config = dict(
    num_hidden_layers=10,
    hidden_size=192,
    num_attention_heads=3,
    norm_place='pre',
    bias='none',
    tie_word_embeddings=False,
    extras=['capped logits'],
    learning_rate=0.00447,
    beta1=0.95,
    weight_decay=0.1,
    max_grad_norm=1.0,
    train_tokens=110700000,
    max_steps=3379,
    dataset='wikipedia_en',
)
Each number is 500 + 50 x the weight over the matrix's rms, rounded and kept within 0 to 999. Layers, rows and columns count from 0. Numbers have three digits each.

# layer 7 attention query, 192x192, rms 0.105, rows 145-191, columns 96-191
587510515506602463435473626582460470570569552531505524417469468520466448557566591547557561472433634454431461435427500502537448544472441504506553500466452532432545576506520503418528556448504505440521538513448592524546490542430484486438521489524405572512441449430459495503482510549395390522
446445551457414580469498489455522431519529497408562495540438477482476507571490499508446502506526581512455488437545478536482435490483526466444386442551499539484546403500451491437533421523522435506469573530407494498497505534448547581518430547467405482468509392452493445452401593515511491497
496525598468514462473450443432512492474531473432549482538530522385487500535524453464504443567448490511439463517515534544463509522502482485495490516442468524429522405567482428463479507595491494498445535428520483552476474536480514519452496593462543504484354523424484461621562562551569554595
496496555563464497476569563430546523553547557446502569528519468651520509451553504532539471482477519480529529463486572406408525525539625511463588428479423565517484401493552531568578469431448466407529556493491429562480404477556452470510493427511459465474408555425478522412512485438471451552
507657618470472571586514459508545403507575472500520443495510434514583501494458514405452483480510503450467487446372504573524589497480503473477449520491578497613563428446497583449529453447505495515534454459485526559432466603448469463509499512464539515518495499522488499565474462508482485526
482525520469557522442481518484480530452482480413542491580600498511514530537475467523493541600496454457450558450540546543506460602491404421510549445520442451571533482441504516453487487562444501569475477494499541485549488455510448548565466425432548451474459507460586405468545501545536545535
528513510456544499475486575542385631555492542572463511396527530539479397465458430508488487458421444563534445488485391450450614496554479467458569442493507490614468460520526505412489536502472551469574469517461455483488505454508393479509584485516544522520503524433466550478497575407463448472
440434475508534502439519460531501382571419490560419467539546500529497529463575419562481460475538523467411558385383473588500555409472555508462459539455452535442511445497464559488489381413514519482443477426469550513538463554433490493494487556469473601558492585542468513493642467432528557538
513581590437554453492455518494488514505441465572464445449445505579416444460545489524481477479567512490650491580572520467577528419474448563475521444595515577478490537583514566453500451485410501571556498497434485523542494525553542455472605529474396460480423506479490531560453419484571511489
460431486451558485533522468430543486522480477484557511501501476546422527529616483482430443476570471530560504462516402504487434503498533537482550458526500490506534533478563531450364573472471413456447442580471480479528447452499349503328543510485497511472522545507417415468444425499490574489
556507510500466457545455510505531574591480496541553507475604567520467562436514489479548445477446476547537498503516558455499479493490574600446568500460528469527444573467404510519506534493380492440573514594519511546392473499515575514456474589412470438501493534562452480541492536556422500483
508565527501507559466450429495482560520435549519476446436520412548530489523520532468531531384440561485529473522542414479587533548476571508497466504518455446432479512488661511481557482491469478447570496504425593400501399381493563559411486514406504401484440442539533490435369481491474455482
602434514571458475383513505553521502478567518460549480477529520510408498591483384463508463494369480465481504525520480502488533501514430498595433494459517490460557431460434443580468515517462516544475496475410480583402436608447527475593482489487525421490505511528492537520491484467520512427
483522508550567446479535520563649462399514444549521492479487539436517482506461486448552517599438481605516460381463523523542446556397517538522428507592488540427587526450413504456480523467530527519470534586487571508415493570515434463461475417525594518553440501511457470453589527499494600518
490474521531524439525447512493572469498537490517441478451448526546541486545456536528531474547457441543422471566460595625449504489595532446505425412572499498474491504501538467370496451430492496510568568482562523541535546471401463541474496497432491507551452459513495494493493530487441569535
569456562550469423541526501429485420558414541507536523452604542487548518507512484386567497515499455446565560478456520470493506535500474584536559562547434458520515445452450484442467495444516508525488494486499508476583461454570477525544423513558458582458485523556471505573511588591539502481
571508519569568571576507507489522572499499487549494627501384563539503540493530508490575445566484558557499448437410453472412544448481476534528484613496476474432556535487417583514547453476470487396611528537565465501516443447504428521484516527397505532471516556426505496423509560455429417487
508525449515486462445499505538537457553445503593629469516438434499531581478521551623590511489547466472571508486513494418427522595509526428448517462398529494402541578572540499549489469522518498536540574520487457518480536487533526451492510498583532466492520575486487493516519592467535430502
508481566555488460579523502502483610530470453519467553587500556463523459495566569483543451530448545488529418501538472456580416420496523535517516508430487510441459382478542528609457546522524602563547580473414559482546551536473484442478539450607495406425482526465424460495480554441491399582
574439518407481540536458495410538405493409394489559456539501536455468427535448575450595545512513484535423549493507583417476507530524533521471513443473535525433450586492573469543524520452498592511597455596462548467451521538478537413512439552434512493578467486518541558482522460465509522486
420516489490492509559408484424602501543467484464560533471507378497484456482394439497504510402523438526474515563413521436488541503506446495454433425584447470463466488443466532502420546325472546486433444423546554501499491532482588468605457575410399505462509494536551426493528409485490411493
450513496538488535515458573455508543513481457486525476488428432498444515499560500410451474524526433558494480577490500489519422560537466402477531477559479487577462420586586582467468477430511508595517435435387476541539473443504444482476504389496532414552425517525531494502523469550521434580
542409516524497565570491539552413494381508381507516554437456548492609421532429477516509490560459475490560497412547573479530486501499594502613474558493523494514426521483475496409493447566503487534547522522465502541484373545488525496553509524524472507512457472490467452506546577474575509439
512545458581584505515448493426504467589456570640454469533491509510491465578478523441495403493520526468461503541525620430484441400490438534516540472507463457436625505527411431532584507493468415575460485460495542594518497538548515548448476465430516483487484501520454533539543519503523552618
511466414504549450432453468521528550523503469569580489479478500544442469499501526593519524432562523572385534475554429467514461572559435546582463512472467504613476470478540538486544447463520480466352542545611460520511545491560570527438517399445448512491515481471520490553519533472514531470
556437489582496495518456469491544466512508586417505478467481522486484473441484538428392506436478454512517421466456488521500555459465451559539449573517453514493437656549510507463522421492463522493478513491455495528558487587486454486474391406518515539504491570505450537483488466430488482507
521452472524408454506500435512543503501522539440476505522416572513535473506493558558426565500522449481468553451468443480566462474566439427454532520493376499532509490587623428531517551506499513467590571428473569534408519515501587525500429499511546512533471469461581553512516465507593549545
463448506507484446455562499489476515472572576481493577491500510540493479490448498577584538490458503452497503595531526459459595502525456513546460529517465463369475564554521515440534553477427515467549517531511516451495415490533469482551477538515406414574559459450508538488454482502532630572
481495522479448648508391590495553535623563453541373592448523534478507493456429495551517454523508534506520519488458526551473587506489564485526493617560438479520440433462487581532431530499515392628380498486539566496338577499460453484425413544515434438478508441519618526563521491438475436459
506522501481510525479536526501499492493408495488496450491506524557471533446497592515511439530455644445450475557328579546443511600466518498450492513549526509499515530470452574493448484487555538542488521493562454508421533461405536539485518512446502555624464450508486508440404504500576410598
481466537593540614612450445509540475470526512482423446411493450448520422433518450540553579430496491523525533466582618505568489458571430544464520467437547471494508508568494501477467484555488540554446665534603468429513529448423435533521484531472476477496494477550553538491565477453461516492
591446506507523512654535481422489468552503452504372518461474548537491477487502474523543544460481465543572558610548425488489430529605568455550514486516520460598489509528482514546377483424386514468518482572453454375479499514572555509503438569490438526624413530506525390503510531493519440507
476517478527508461536493499512575528499462423464522505367424535544604487502481418525418478457437560596454510503511574484460406516493448536474544579472499482514552432550501482449516558563333589490542511531486471424469507495504439507488530574501532465435532522499498495491537473490589440476
512484512455456459597520508500534445567552457514420606416545555417534457401516612476462480486491572583579442458619495467411518460447550510488493480530474510534651523537520540472549533471537458462502463501439450496456447489466478511581479568509439410547554498514491408458542467545501484398
451466466483525631476487554504536486542436612462591463576498411376508464499584532487570504505466459488522481442498434490486471484402417463500455518387469496470523529458488538576478515453550513540472579475468614561422525497482461498495528533480518488551493445547413428480540507508606501545
409453506454468445543488441435525443522488466507495543560553534509534504382479354535462496472509476521546405475479525483536570549486473612480498556541540548471499423656551522432431524501432505419473518568516551436649609472568461412544475508427503488480535504563486577431433520458507548467
500497526542499460447551369537597379497540510483419537483537459507533489483528503456499403531491570472510664557462431548483495547567457440510450570571442407540523565510505485500497487516453387451498443555495594500445515436588577496500522503477563482498478500506436582480520483502533484531
528561573528430477503569467563543602459429345525519521469506532421434380473608598508387487492520438436543470492470443477560519530515480475567427446499528509486566407410506524485386506536459462553469531463598552484503513559658506508536575446430435445466570468562475558440590530455416530535
561599546475489447582562428523495506459494578514619548534537437428514519518493533499458504564453454465516580412492474482372532510480444564519475551521540512533421454517563553474476485576499480485558449555554513594517505482407478444474481517510567540538521448466500513490552484545515477561
497495563550498494484519452468454536390617442571489474503471433553405554501513443522540531493458457499450425517364549555429523567477521495589511558475485475468536563554542488479521631481530522443446499497557495498497489545455550552424481477529468508456471445463455504472526514359661428559
524514630432590483501503559490543510456525430425615463480488548443496531532415405390474477448568455527525512518459502592520528548455507509527522498497456499524474555487478469529507493556463544498451489384505422513495486545544578482456533482547427477541533429413504528431555370521559477556
461475464507488553558437515468624474511558555515485531475530519569544496557526537521481571495466444556445550450432558462457490500507566634538502380491521504520511491559502455522386613457619465430443701530408466394498502477498548508494587453494502522504481439422571520548589453505513499501
545499609485437485487491375614465433551453461473461613514529531586497504491491477425562482513526473404461437602519506491512547442431494587606488497580523534547492515539537520508443528520523469532484492577422441502448507528505529512569511489548495534476514461550576466461540586435516504559
536582444414612482593519436437519459484423492558481606512605545478451521521480489479528519483493522452464537458487483532554491422438494472508385464591472511481508500507525420433509443426511525532504550541540411493575513511588514444474522551594447507567441569554517538417434484561498512457
472557417443498549553515530422549535486543518435529545572505503569503494432442449457522526543460488546486535540453472459418499518498424511518588484506507638453459587605543447557515491498526409554448530605457489551416557548427459579491562488514442470557584468392472472545498486467485481537
513520447453503445480435424541506473548464545597360527532525473468398556507490518456490517576554372473508505580473591479519418508521503485496569521541518386586518478521530482545447490437559453457551499479484473532515480456473477580547451472499473526642476487400411484382446567542543500455
508564483438486508546443514494522533591505574491484480507489435470523507515527584548455506473505512494529383493484526560559443527569466509527484479518413534482448525511459489481507404409534620498463494520509533425538485530537497465463500535532626467515479494387497534459494480402479511476